config.toml
n_layer = 13
n_kv_head = 2
d_mlp = 256
norm_place = "pre"
attn_scale = 0.177
bias = "none"
init = "normal"
init_std_down = 0.01
weight_decay = 0.027
warmup_steps = 239
final_lr_fraction = 0.0
train_tokens = 115200000
steps = 7032
dataset = "wikipedia_en"
Each number is 200 + 40 x the weight over the matrix's rms, rounded and kept within 0 to 999. Layers, rows and columns count from 0.

# layer 3 MLP down (transposed), 256x96, rms 0.134, rows 52-100, columns 48-95
212,151,201,207,212,195,197,208,146,220,172,146,178,294,191,207,238,235,132,110,172,175,138,182,156,250,216,244,199,212,278,263,251,232,207,166,183,196,145,145,186,258,239,197,160,202,171,310
242,232,202,194,104,200,273,182,246,246,305,224,194,221,200,182,148,146,166,193,277,164,243,138,194,209,155,279,154,137,150,256,295,285,183,218,274,220,198,212,244,218,170,212,189,185,240,224
165,205,157,189,155,228,167,157,185,263,243,145,207,202,184,246,179,196,233,176,138,189,232,219,242,200,232,189,171,141,194,239,225,217,294,196,213,207,211,163,178,208,185,102,245,288,194,159
158,256,126,213,169,126,206,248,218,219,152,202,240,215,213,175,201,223,253,189,177,180,178,270,155,174,198,257,282,213,194,200,255,161,257,214,214,177,199,272,258,214,148,230,231,198,148,50
261,220,268,235,212,171,182,205,210,165,224,247,173,185,194,142,161,216,180,212,183,247,144,243,167,255,176,184,184,222,190,93,115,123,239,193,193,190,149,176,105,146,206,227,221,174,227,243
201,274,249,185,245,176,250,170,153,210,198,268,171,181,210,211,151,150,181,136,212,242,159,233,196,203,237,187,151,230,260,196,164,196,213,188,164,237,221,168,158,159,187,188,233,217,210,207
175,283,180,199,124,181,153,218,275,239,173,215,256,167,161,263,158,223,160,183,217,222,179,179,111,256,169,247,204,176,121,266,189,122,93,171,200,229,161,149,145,200,213,229,199,223,213,125
196,221,254,198,180,244,197,221,223,146,206,178,214,208,287,273,183,148,215,173,113,171,255,230,232,162,217,243,197,202,240,203,197,226,247,180,277,216,176,196,194,204,217,232,234,264,289,163
248,221,168,195,181,240,189,186,247,210,251,211,275,246,155,218,160,144,227,273,199,162,180,247,248,155,270,201,220,141,178,266,227,238,255,151,238,198,195,190,244,171,224,92,191,201,224,194
223,261,182,148,275,174,219,188,195,204,234,204,194,198,224,228,181,220,268,175,118,182,170,201,193,170,151,148,191,216,176,137,172,176,321,116,186,165,228,76,144,183,205,176,250,197,263,293
178,217,206,175,201,212,212,168,204,195,195,212,193,171,209,206,184,193,197,195,196,210,199,206,175,208,183,199,184,169,203,189,208,196,201,227,181,194,201,218,206,187,196,213,200,196,188,204
200,238,206,192,176,188,202,161,266,191,208,226,192,222,236,219,205,214,209,181,171,194,219,229,178,245,193,216,203,139,158,199,185,182,167,190,199,263,168,122,202,207,218,131,227,223,209,112
187,227,172,218,129,204,111,181,200,119,132,175,166,206,191,211,152,183,122,264,179,181,195,188,201,183,187,220,176,244,143,190,218,223,228,221,262,219,179,210,150,255,175,191,239,203,148,223
193,137,203,200,182,234,159,195,173,203,225,178,227,258,198,175,257,227,244,120,146,197,267,199,206,200,234,117,199,126,137,215,214,206,244,170,162,204,191,149,203,205,202,209,265,193,228,144
220,240,217,201,190,204,242,182,173,240,222,208,219,252,216,224,202,209,201,157,270,136,169,264,219,211,248,247,226,199,220,183,235,222,189,229,165,214,208,194,190,214,188,161,225,271,265,170
134,211,144,210,333,131,232,143,209,202,192,194,309,210,196,210,220,238,246,184,256,117,190,209,218,177,214,189,150,170,134,150,202,213,195,166,228,181,188,150,186,168,187,229,123,171,200,204
188,116,252,157,283,160,229,147,254,186,128,202,180,223,291,279,161,151,217,239,142,180,240,215,189,165,165,214,211,187,195,189,270,175,219,174,266,136,198,237,140,256,231,214,244,221,118,147
250,189,125,219,272,225,221,249,254,170,241,234,120,182,216,202,251,190,230,277,193,234,195,202,185,193,201,184,197,279,230,250,139,225,162,186,209,221,154,209,221,161,129,232,184,202,294,196
189,194,144,170,165,195,206,228,196,232,200,219,187,217,192,164,162,150,185,169,282,158,220,224,296,222,237,213,206,241,157,202,184,272,165,211,148,233,217,274,271,182,225,219,180,214,192,168
199,162,194,195,202,241,272,245,180,135,151,206,266,189,217,223,168,212,190,270,255,177,180,248,188,137,224,216,230,202,244,266,227,235,177,121,235,194,231,173,180,160,191,191,154,253,169,168
190,260,174,152,237,205,136,205,289,232,204,194,194,204,207,254,118,196,162,207,181,158,192,131,208,227,267,212,224,161,166,246,274,198,213,224,213,148,229,171,211,144,113,173,270,153,205,220
151,234,252,187,207,158,206,219,161,163,254,160,174,238,229,149,206,216,244,188,196,190,413,188,242,114,223,229,134,199,235,211,209,176,206,199,214,210,195,174,161,160,221,220,203,162,187,237
225,191,111,226,163,235,122,195,158,185,220,189,208,161,172,151,174,191,234,180,219,187,122,217,251,314,214,202,184,155,257,244,182,242,235,136,212,249,184,154,320,199,136,231,155,124,165,213
210,257,176,226,208,249,227,204,159,193,157,193,213,181,238,173,182,225,229,228,234,215,206,210,188,174,204,229,194,202,256,173,222,221,253,250,227,253,188,168,213,189,246,247,205,152,191,125
173,281,169,184,128,174,138,173,238,204,243,219,255,203,227,259,178,165,225,204,192,131,241,224,194,216,159,234,234,211,227,199,265,197,175,182,186,190,189,218,198,234,161,207,170,276,244,118
206,229,123,239,165,253,183,288,160,216,158,268,259,191,194,255,239,267,139,191,252,232,155,168,179,259,223,136,108,228,173,148,193,245,239,204,138,234,205,184,271,168,167,200,246,189,197,302
188,221,172,177,184,233,178,158,250,220,194,155,171,189,208,239,155,153,261,207,195,127,250,211,167,164,177,176,205,199,223,155,258,220,202,166,144,223,220,194,188,166,199,112,193,206,254,84
268,164,192,285,127,179,192,186,262,309,177,219,276,172,194,239,167,24,154,216,179,209,151,230,209,220,203,191,155,228,110,156,167,192,201,161,252,158,222,135,221,163,196,232,177,118,229,268
171,175,173,285,232,163,230,192,212,269,193,205,273,295,165,196,265,163,187,175,156,157,149,145,221,195,198,254,199,172,151,186,180,238,154,225,191,206,181,147,112,230,219,205,176,252,207,257
239,281,152,193,200,121,246,137,193,239,219,196,230,143,189,281,180,239,168,159,209,234,168,210,193,230,181,160,159,238,233,227,237,267,239,230,187,220,117,183,141,153,172,219,222,162,195,230
179,242,177,182,177,242,252,168,179,346,167,177,180,243,223,237,133,103,230,270,196,201,247,179,247,179,139,234,201,217,247,177,184,212,199,237,169,191,174,192,121,168,196,201,261,236,232,196
80,167,217,258,187,143,217,205,237,164,157,192,163,214,216,235,121,155,218,223,154,200,274,161,216,157,260,253,155,227,219,203,176,259,154,210,258,231,205,230,176,192,183,163,237,184,262,185
155,181,176,173,245,185,173,171,161,124,154,189,197,262,185,208,226,188,251,177,228,187,226,173,199,229,182,172,170,228,298,225,229,288,189,158,171,183,223,133,190,186,204,251,174,209,190,237
145,199,200,164,209,226,231,145,217,214,234,145,163,183,170,190,152,144,193,223,192,139,187,164,261,205,177,132,237,239,232,240,213,239,162,218,284,207,193,156,244,207,227,189,164,137,238,250
194,237,185,106,193,177,144,249,180,248,168,238,161,239,128,162,175,166,159,187,215,149,186,239,154,191,178,210,257,252,179,251,133,174,214,201,253,121,145,191,226,178,187,187,199,262,131,238
263,177,299,206,211,259,209,178,163,200,99,192,115,194,190,184,192,141,240,202,230,197,189,194,149,226,247,163,244,182,131,199,157,175,175,216,322,150,244,162,206,237,174,188,169,153,181,252
266,178,189,259,203,217,236,163,176,127,234,210,173,182,243,221,145,107,239,209,244,226,164,261,199,208,235,243,207,178,234,276,201,261,181,239,215,260,195,218,209,211,238,219,258,238,235,181
209,192,187,176,182,291,164,200,237,234,306,145,154,248,187,187,197,233,233,228,160,201,185,208,169,214,191,179,233,142,200,266,198,224,259,181,149,175,199,177,176,228,160,127,304,208,186,203
183,174,149,173,189,210,100,257,245,191,206,132,258,124,244,76,183,266,236,143,214,219,162,258,157,268,245,164,200,250,243,164,219,113,181,199,235,165,246,221,142,158,263,139,231,231,125,168
167,213,243,166,208,131,276,148,165,133,209,191,170,282,223,228,131,235,163,138,246,210,238,244,227,205,216,272,227,239,223,197,104,209,177,198,233,217,186,164,167,192,230,248,233,236,230,223
121,190,262,265,191,137,149,192,168,197,244,219,225,137,194,251,251,204,152,189,192,115,297,199,241,171,166,167,157,180,235,193,225,156,127,174,161,167,262,268,214,189,212,222,219,216,200,149
155,166,192,237,150,209,164,174,221,251,156,195,183,257,168,274,233,200,171,181,182,134,285,203,183,195,190,173,207,278,246,210,235,207,183,215,207,226,245,198,188,263,222,215,249,250,304,89
189,183,202,181,137,193,161,177,182,152,261,172,225,187,251,178,223,161,238,218,161,232,227,113,179,191,239,112,202,189,246,192,245,249,243,234,234,179,237,201,177,144,139,152,257,228,189,196
156,200,149,205,210,229,155,220,221,174,226,207,174,203,186,232,298,226,237,140,200,222,190,156,190,160,193,191,183,204,245,255,157,133,194,200,195,226,245,152,247,223,182,182,242,168,264,192
150,270,256,216,126,248,140,180,189,140,174,202,166,202,190,198,238,206,176,219,148,201,258,225,190,191,232,269,153,231,233,235,193,216,175,192,219,234,231,238,197,286,222,244,294,170,164,71
182,176,165,250,152,254,202,166,163,279,182,189,151,218,180,197,217,167,203,220,178,176,202,156,239,169,212,148,234,203,310,203,193,185,176,180,233,252,239,194,218,234,248,194,172,195,211,142
117,154,232,239,189,198,235,157,184,220,254,257,219,221,245,242,251,204,217,191,212,163,180,188,194,213,267,175,202,318,176,170,208,265,124,239,185,201,230,200,216,206,160,178,177,291,202,257
210,248,152,228,206,157,222,192,249,245,267,204,197,217,213,239,156,219,251,207,205,153,247,172,132,227,231,194,200,181,245,178,190,214,147,193,220,253,176,178,247,224,142,200,181,197,216,128
171,254,208,208,233,166,166,204,216,214,233,202,192,173,202,258,142,217,112,152,165,215,187,175,200,183,276,181,129,228,186,190,245,198,291,156,226,207,192,204,166,273,243,190,147,159,199,219
# layer 3 MLP gate, 256x96, rms 0.141, rows 53-100, columns 48-95
166,177,251,159,151,232,270,145,157,224,190,170,155,212,142,149,323,277,160,203,229,233,171,166,291,192,170,171,153,182,226,175,127,195,107,244,195,164,190,266,267,145,197,256,156,282,151,215
216,197,249,102,174,183,177,212,198,196,188,170,196,192,122,216,217,199,169,248,260,234,229,189,198,214,161,209,242,235,227,179,107,249,205,137,159,225,150,236,287,154,184,223,179,162,241,229
180,190,184,72,235,284,208,196,252,162,218,111,144,261,162,189,181,260,187,266,170,92,156,202,241,206,241,180,157,169,171,197,213,227,120,128,221,113,211,208,174,162,222,132,194,199,227,262
209,170,170,238,126,239,235,235,177,164,151,188,239,142,200,196,189,187,193,271,158,201,249,145,240,185,206,163,184,242,229,157,204,160,185,176,257,177,213,208,165,150,181,235,137,190,217,181
221,187,245,176,220,279,272,242,154,152,223,184,200,111,242,142,205,182,208,153,255,192,274,116,149,204,221,220,230,162,234,112,135,227,156,202,202,233,174,207,199,215,254,212,235,265,166,199
187,219,180,203,214,263,202,213,163,153,226,151,139,227,102,183,170,241,194,261,235,95,193,187,210,224,148,179,151,217,211,201,175,158,187,177,85,235,236,217,244,142,187,102,169,232,187,210
205,226,175,214,204,164,248,188,253,187,177,237,191,195,185,194,220,154,163,220,204,169,154,205,227,180,250,229,243,235,241,252,190,272,175,216,199,214,209,213,225,142,173,197,136,206,203,233
229,234,220,143,188,235,194,171,231,210,205,98,181,158,126,174,199,208,166,268,251,205,147,191,182,165,138,173,181,311,174,198,160,184,181,234,216,191,206,256,246,240,181,216,116,196,229,306
235,149,204,137,229,169,195,134,225,188,165,146,156,271,109,173,274,210,218,163,258,142,165,212,183,232,177,193,145,256,203,147,263,174,203,230,192,221,212,265,226,142,147,248,129,196,194,234
219,171,238,180,199,217,228,201,195,179,188,192,194,192,178,171,205,220,193,223,205,186,180,196,225,220,226,207,176,201,228,195,177,198,163,205,197,172,231,218,224,205,181,200,193,250,197,188
211,179,216,195,122,194,245,164,203,172,206,196,132,218,176,182,211,218,215,200,228,248,235,210,210,191,152,218,159,148,215,159,235,236,211,194,140,181,200,226,287,202,208,176,168,171,110,149
203,178,258,216,258,170,169,259,148,133,186,212,194,206,191,132,254,197,199,206,211,198,174,134,175,247,248,194,150,186,185,192,93,172,163,172,196,172,168,171,168,164,156,174,220,300,169,235
236,118,132,189,199,171,180,151,165,149,111,177,142,192,200,181,176,290,178,268,256,166,167,270,180,179,248,137,177,184,257,61,217,217,181,178,254,194,205,265,169,189,181,173,199,221,207,203
262,205,197,226,196,214,309,244,223,155,154,197,205,162,191,195,216,208,227,236,175,162,205,196,175,256,224,183,232,221,186,124,235,166,182,285,209,206,157,213,218,272,171,174,164,231,178,192
236,207,210,170,177,230,213,201,230,111,178,163,250,230,115,154,246,261,170,114,172,220,111,133,192,182,160,119,209,294,155,196,143,234,190,217,194,178,205,253,187,59,151,217,202,187,176,275
180,188,138,189,187,177,204,147,119,172,215,126,155,178,200,151,243,226,134,171,173,202,144,131,199,167,172,129,99,175,299,243,168,244,147,163,149,202,208,222,188,165,160,175,191,188,148,228
210,171,166,222,163,186,196,167,170,191,172,178,235,147,209,133,226,153,205,193,177,209,145,165,208,221,224,156,195,188,190,196,164,280,233,217,176,162,198,208,182,157,175,239,116,186,221,270
194,161,260,187,210,216,194,114,201,210,123,121,128,193,212,238,207,260,172,151,198,201,179,245,261,244,175,175,204,232,247,139,187,206,180,153,206,169,229,262,180,157,260,241,223,282,215,160
185,140,260,252,197,231,192,153,190,150,227,218,176,201,186,135,171,250,191,228,169,164,189,143,264,171,221,179,201,169,194,197,193,217,198,263,181,158,233,201,226,90,159,203,167,238,213,251
233,149,208,188,163,241,259,153,152,190,182,172,141,227,141,207,234,239,175,204,269,283,213,161,220,215,199,103,236,177,312,116,172,206,164,203,188,220,189,225,181,147,175,148,184,241,148,225
216,186,228,217,158,246,197,229,194,230,184,191,210,168,208,160,201,237,233,163,165,233,264,236,254,152,234,146,142,257,198,141,188,185,187,278,214,147,184,266,143,167,213,241,226,233,225,213
235,221,197,183,158,245,315,199,196,156,216,151,220,229,183,151,262,181,176,186,172,190,128,205,185,145,186,165,281,225,227,170,197,232,193,195,216,220,203,189,138,244,164,302,221,193,208,261
198,203,211,224,159,237,205,241,260,153,166,234,206,200,223,219,172,181,191,182,236,237,176,243,284,210,196,203,237,214,188,181,152,135,214,167,147,178,172,211,223,208,145,205,140,251,222,195
226,243,243,202,178,211,188,177,177,190,225,197,190,207,189,222,267,220,202,255,250,241,193,147,208,197,184,218,139,183,282,205,221,271,177,163,161,230,213,228,220,251,176,238,130,234,228,210
229,161,223,216,224,230,234,150,174,133,136,185,201,155,141,202,244,219,181,167,266,209,187,194,243,237,143,245,245,172,248,241,194,195,197,122,248,207,256,181,160,158,236,197,146,217,190,271
172,187,192,171,240,237,147,181,178,190,166,117,158,231,128,192,171,230,220,233,218,211,227,154,198,267,128,235,166,203,188,204,177,189,163,237,161,172,136,233,264,194,231,199,198,267,230,188
229,255,242,202,144,207,229,168,245,186,136,186,197,218,80,102,175,158,195,248,131,202,182,198,297,183,214,171,171,157,221,153,180,224,114,199,236,143,225,258,193,132,187,223,145,229,202,167
219,219,186,219,182,247,333,165,259,220,178,182,216,240,117,185,278,211,204,200,270,228,243,128,252,200,207,216,210,233,157,135,96,238,183,214,209,193,231,260,215,189,147,135,185,244,150,278
246,195,183,259,195,221,232,250,221,204,175,229,215,164,216,209,152,159,242,163,223,199,246,236,239,269,193,242,209,194,188,222,270,241,224,205,273,226,168,225,160,174,187,179,196,199,209,180
199,180,262,194,213,214,259,116,202,240,207,209,216,176,214,217,242,185,172,255,208,157,157,165,209,211,216,163,180,197,214,194,74,189,172,223,218,205,166,217,197,148,121,129,179,200,204,201
196,241,144,215,263,192,232,261,167,214,138,193,221,143,198,146,212,193,207,182,180,147,199,132,213,246,208,138,191,300,158,209,202,204,139,240,204,219,300,266,191,184,194,223,227,197,263,174
237,221,147,183,271,200,213,203,164,140,219,156,189,248,238,236,187,224,233,205,266,147,114,188,221,180,164,223,261,214,177,161,190,183,203,142,202,183,242,211,253,181,214,214,168,200,216,201
292,125,179,148,251,269,214,235,210,198,133,159,207,154,212,147,239,208,258,274,303,152,215,146,147,225,190,193,151,191,227,170,220,176,181,140,191,187,249,208,173,185,212,224,162,219,191,166
258,161,242,214,185,277,263,264,219,159,134,213,259,150,240,202,169,270,228,242,220,160,197,194,202,235,170,173,196,155,214,158,233,174,194,188,229,191,251,209,185,140,138,112,157,180,270,204
210,214,232,208,106,215,209,246,251,158,139,171,205,194,161,231,243,193,211,196,161,235,215,178,178,178,199,183,217,171,201,80,224,199,242,238,179,119,179,245,232,257,220,147,206,264,186,246
203,175,236,145,184,175,180,178,246,181,186,190,158,207,194,145,222,264,163,152,244,144,130,148,217,239,228,169,119,239,173,179,174,206,165,238,152,76,218,212,227,181,141,223,121,216,232,278
174,258,181,201,210,185,246,195,201,192,182,188,284,140,119,119,186,245,185,204,136,171,132,161,172,260,159,195,164,161,203,207,88,201,177,210,192,209,193,240,220,157,162,212,125,212,245,226
333,170,268,206,290,188,301,251,131,176,187,223,195,181,146,175,209,239,218,271,159,156,214,231,202,147,252,267,186,160,164,206,210,315,175,200,175,202,173,179,236,198,214,108,188,269,219,227
197,185,178,206,188,259,215,231,177,205,190,180,230,199,227,208,141,258,223,224,203,169,194,138,222,229,188,233,170,163,198,144,235,222,142,214,202,174,152,275,249,149,208,178,156,249,219,144
170,173,217,220,125,256,292,242,232,198,184,231,185,200,145,142,187,185,232,195,127,240,207,220,178,149,256,185,188,210,131,133,170,224,184,172,208,173,230,229,121,235,118,162,177,277,211,190
217,133,164,135,143,208,194,165,187,178,223,177,110,249,194,117,184,292,159,247,207,205,248,259,206,181,213,194,184,202,276,159,245,210,176,178,188,125,142,188,205,171,194,263,165,241,137,182
229,206,225,156,130,191,189,207,141,205,177,179,214,195,156,202,231,197,219,163,227,201,218,224,229,158,234,215,169,181,208,117,129,119,161,163,164,173,275,267,222,175,204,208,112,205,184,172
274,184,189,194,167,266,226,144,196,176,138,182,248,104,191,200,265,182,234,183,183,187,144,196,206,242,180,168,241,198,216,140,137,203,228,182,160,250,193,232,181,181,150,192,95,204,202,200
221,239,220,226,142,219,263,234,192,186,179,215,219,287,132,183,213,170,188,244,254,226,169,182,208,186,231,148,263,189,222,187,140,257,177,203,148,175,244,164,194,146,182,115,145,236,313,213
271,222,238,207,168,231,275,185,179,218,199,195,235,243,167,203,264,209,242,158,122,186,163,159,247,179,196,167,193,197,211,153,207,209,194,199,160,197,185,184,241,154,221,275,254,238,283,250
221,163,196,133,140,202,222,191,221,182,203,220,229,161,179,156,186,202,200,153,150,214,240,200,223,227,137,175,148,188,224,177,124,153,199,177,169,190,278,250,208,219,214,228,140,226,220,222
198,222,211,136,200,207,188,164,215,181,216,171,158,146,285,184,230,200,224,226,161,187,225,300,178,223,178,266,193,150,228,108,278,207,191,148,145,143,203,207,172,138,215,230,150,228,170,178
242,146,274,176,180,291,225,190,143,192,159,248,146,194,221,218,218,229,204,227,240,180,185,266,336,239,190,177,171,214,208,152,177,219,216,215,187,128,223,266,262,188,121,148,124,204,175,215
# layer 3 MLP up, 256x96, rms 0.144, rows 53-100, columns 48-95
175,242,196,125,255,213,244,204,199,281,293,208,242,160,193,156,201,194,215,251,225,220,129,245,330,177,181,272,226,162,124,202,187,187,175,183,207,197,119,200,223,239,200,193,195,198,86,130
233,170,217,198,241,150,203,193,261,165,266,195,165,215,196,195,213,155,203,178,169,229,199,248,201,191,214,259,174,183,117,173,151,189,219,165,161,216,175,200,160,203,238,220,169,181,253,169
179,217,224,297,134,168,214,204,261,171,200,276,250,117,185,170,215,157,95,96,160,258,228,161,136,216,135,111,251,268,174,268,200,183,172,244,210,245,212,208,243,204,193,226,219,187,184,229
180,259,215,187,292,175,209,173,268,232,203,154,176,263,128,210,212,221,150,171,182,205,192,203,238,147,220,206,167,209,175,244,192,206,161,233,156,219,239,239,239,207,233,223,228,190,210,221
214,171,216,189,226,184,247,274,241,158,220,211,193,111,144,179,171,219,190,196,203,234,180,147,167,199,208,252,201,149,148,147,133,177,156,254,218,201,172,215,254,116,260,197,162,246,196,249
285,237,250,193,184,197,169,304,194,206,247,131,155,138,217,271,64,173,193,242,151,195,238,228,153,200,253,196,176,186,145,171,266,215,222,225,244,208,186,217,183,225,189,215,251,204,183,185
190,208,150,206,201,145,187,181,202,202,196,192,211,153,182,189,236,158,182,189,170,180,148,182,159,210,228,228,238,189,224,184,196,240,196,225,217,231,172,177,171,89,193,179,175,210,162,212
258,189,171,227,247,181,198,166,238,185,257,184,195,177,204,191,158,141,201,201,210,227,158,229,247,187,196,231,180,263,182,159,216,180,208,158,292,225,219,194,142,235,196,297,149,168,215,229
203,152,190,184,266,144,212,92,169,222,207,170,129,241,139,197,254,299,242,170,258,200,189,187,205,235,264,126,106,237,175,185,235,190,218,260,153,221,134,167,214,208,209,234,187,226,155,165
200,194,184,216,184,216,167,198,203,179,211,216,191,194,232,204,189,203,235,195,199,192,174,197,185,215,217,202,217,195,209,213,203,179,200,180,183,187,184,213,191,217,213,178,218,218,220,197
217,240,198,218,140,180,207,230,214,203,222,215,199,227,169,237,229,244,229,109,195,202,239,165,207,199,179,152,184,174,189,158,228,235,218,212,151,202,174,222,243,203,163,143,235,168,217,170
190,220,154,215,258,204,205,254,168,215,244,221,251,182,223,190,209,157,260,172,133,220,250,99,198,209,208,219,208,190,214,224,134,181,199,164,206,214,154,171,160,207,159,181,223,224,181,220
121,119,209,229,223,139,193,188,211,238,183,175,234,183,176,167,136,116,194,279,216,214,193,216,136,165,291,174,169,176,244,127,230,191,212,211,232,155,229,296,178,195,247,224,212,226,266,178
187,252,192,198,228,147,128,263,140,197,305,244,226,251,227,194,271,238,152,230,155,209,123,246,179,173,160,192,208,248,178,269,192,172,215,176,189,208,151,155,268,195,148,226,222,197,245,238
255,183,212,144,198,150,211,250,291,194,229,186,216,215,201,176,249,248,128,201,211,235,212,168,192,211,163,183,256,242,165,178,203,162,204,260,224,171,234,224,260,129,276,228,286,155,141,261
240,268,183,324,228,148,218,246,146,194,198,141,353,142,263,238,213,169,215,177,176,210,186,193,195,194,135,233,214,309,180,193,182,167,251,163,205,178,239,139,192,212,119,175,168,97,220,247
162,173,231,116,191,182,178,191,257,224,192,167,199,198,225,234,163,194,213,226,147,193,268,223,118,197,244,232,202,250,185,193,184,186,139,155,261,243,182,211,190,228,254,170,199,211,216,91
215,185,166,201,222,226,165,136,171,135,252,208,196,165,223,184,267,249,215,175,182,127,233,193,179,136,197,201,132,130,239,225,236,157,203,287,278,182,158,213,202,241,160,294,252,153,225,201
191,223,162,129,232,162,194,267,189,195,215,175,140,165,178,246,224,175,185,149,241,241,171,271,171,185,219,257,171,217,152,193,232,197,200,182,240,198,234,211,164,253,127,193,279,178,150,192
183,162,253,154,237,204,237,147,170,199,164,269,122,199,185,184,193,242,130,148,201,196,241,236,232,146,195,222,201,237,214,204,197,217,179,242,169,228,227,154,196,181,159,229,165,316,153,231
184,182,176,174,256,225,196,100,198,223,200,168,271,131,193,267,200,202,115,147,222,198,203,209,189,204,234,218,268,172,174,164,203,179,138,217,207,141,226,213,200,178,140,185,206,203,243,166
176,174,222,159,266,184,143,253,182,241,186,168,215,100,190,255,184,188,205,192,208,197,269,196,252,261,205,257,124,213,150,264,199,155,193,196,153,209,203,167,262,132,196,129,167,194,145,161
221,215,247,211,194,218,191,222,142,302,210,205,245,199,159,180,185,187,217,141,158,269,193,195,180,183,204,166,241,134,238,144,229,194,195,196,242,211,188,167,167,224,176,244,113,162,220,189
197,258,263,194,190,207,192,152,197,215,204,234,189,263,188,169,261,224,229,245,186,232,160,174,187,146,209,222,143,161,279,240,226,264,208,159,141,187,234,228,213,249,178,211,168,231,156,192
205,210,262,217,259,136,204,199,257,192,104,264,201,127,288,228,283,148,243,120,233,254,248,248,232,211,219,144,264,226,149,161,159,215,201,178,266,269,217,192,152,240,222,213,187,229,184,121
181,133,179,204,149,166,146,156,236,202,189,247,142,148,186,132,198,226,198,194,199,212,226,239,174,203,247,203,195,152,202,214,279,154,217,144,132,154,162,214,186,187,228,190,152,177,172,170
221,258,219,210,175,100,189,132,252,224,242,168,189,70,70,166,125,160,147,220,273,182,176,213,200,188,193,239,145,231,100,232,81,96,182,203,295,228,239,209,199,292,156,247,167,99,172,197
262,232,153,304,222,228,222,186,215,238,282,122,202,216,227,214,264,200,242,125,264,252,207,186,173,198,250,190,195,139,142,197,126,236,253,243,124,234,208,196,177,154,158,160,220,137,172,243
263,210,200,190,263,195,200,241,202,135,207,195,217,225,174,184,200,218,176,256,256,145,142,183,180,234,191,197,307,183,208,199,156,143,211,258,181,220,181,212,225,212,178,198,184,162,186,250
217,212,215,177,249,177,227,132,208,223,182,179,229,158,195,200,245,196,161,265,251,190,167,162,204,203,154,189,180,156,169,189,119,222,187,225,203,230,178,185,208,191,169,173,127,192,158,229
205,213,211,247,179,232,197,219,216,197,133,188,179,230,190,186,153,155,201,243,203,260,197,203,157,328,184,234,197,208,231,148,173,218,222,167,249,176,172,223,206,177,123,279,148,232,260,208
176,155,191,214,214,199,175,177,189,197,222,126,171,210,154,188,181,201,147,208,159,246,168,166,231,165,178,225,207,236,203,197,190,197,173,232,200,216,103,217,206,193,170,165,195,194,199,226
220,190,165,208,194,280,215,219,221,212,180,186,207,138,272,164,184,186,260,231,256,186,216,153,182,247,164,214,179,208,204,180,199,222,191,71,237,246,200,203,136,176,224,179,198,218,234,151
149,221,215,138,264,189,176,113,218,249,196,230,227,201,217,232,190,98,153,214,162,149,198,176,233,172,215,188,243,265,161,273,179,214,166,179,185,203,187,202,253,235,130,237,201,230,180,188
149,169,209,208,223,157,203,173,142,231,251,163,123,236,143,209,232,236,135,257,288,188,156,218,211,211,267,237,177,159,243,242,182,206,135,135,145,236,189,187,242,201,228,196,109,213,176,214
226,216,263,270,201,212,194,253,177,302,229,249,250,174,179,250,230,91,289,206,207,254,257,266,132,172,235,221,221,145,232,211,171,152,244,170,262,279,219,178,177,285,292,269,192,215,206,138
203,192,222,196,212,245,154,163,124,157,213,183,155,213,180,215,232,189,239,165,162,229,202,195,226,143,248,139,218,216,160,213,194,223,238,198,123,181,232,135,203,197,227,190,241,195,247,196
233,292,147,179,190,215,137,204,283,162,243,173,235,171,255,247,219,139,201,125,231,234,104,113,235,248,157,100,168,235,291,198,163,135,190,187,215,210,261,170,130,152,210,172,268,107,125,227
193,183,157,249,212,227,187,224,189,187,159,191,236,218,247,161,191,212,233,253,140,167,219,133,147,190,178,256,201,201,188,155,276,316,164,235,193,161,147,128,247,209,213,189,186,238,242,184
100,211,216,275,127,178,311,356,191,245,304,273,294,225,148,159,114,127,295,127,113,291,239,173,138,152,271,259,284,156,161,126,142,150,244,156,232,262,295,140,76,236,165,137,183,226,214,159
215,270,174,222,148,229,224,271,190,184,165,191,204,190,219,140,256,186,237,145,217,250,246,184,219,209,249,140,228,149,222,127,247,181,215,154,214,156,196,128,251,172,242,249,193,240,179,139
162,194,180,231,247,239,203,194,213,190,222,155,131,207,202,196,176,257,174,347,249,196,170,154,197,261,167,181,160,224,196,294,260,240,212,243,217,205,125,177,152,197,152,181,200,213,193,213
209,226,224,217,224,176,201,209,210,219,126,276,234,184,188,237,285,225,198,194,230,239,228,200,178,204,262,209,210,239,187,192,231,159,194,249,175,188,236,235,197,213,241,207,156,204,305,204
155,231,222,190,202,176,161,242,129,225,162,197,225,246,203,189,211,151,231,230,140,163,202,172,184,164,213,199,226,275,173,194,132,175,213,193,214,181,238,182,169,160,220,153,238,236,288,124
272,202,206,198,207,213,240,208,152,249,253,221,256,168,191,205,221,166,242,152,155,244,198,159,203,167,181,247,221,170,147,202,178,127,234,167,169,213,230,167,226,168,238,229,235,194,274,242
200,179,234,195,236,208,207,184,227,163,199,174,151,185,220,160,247,223,157,242,225,187,146,188,223,221,195,178,237,236,175,188,274,222,185,244,216,179,174,184,215,148,153,134,244,181,185,220
161,213,221,153,140,172,171,160,158,199,225,160,143,200,191,205,210,219,156,239,127,220,201,214,250,191,194,240,164,184,226,207,244,242,197,193,126,157,160,277,193,179,208,202,129,262,123,194
238,162,266,166,202,218,239,153,99,167,145,222,148,246,237,237,233,237,199,212,203,179,154,266,279,275,208,128,193,197,214,159,162,271,202,201,140,159,205,183,221,176,155,132,169,203,179,217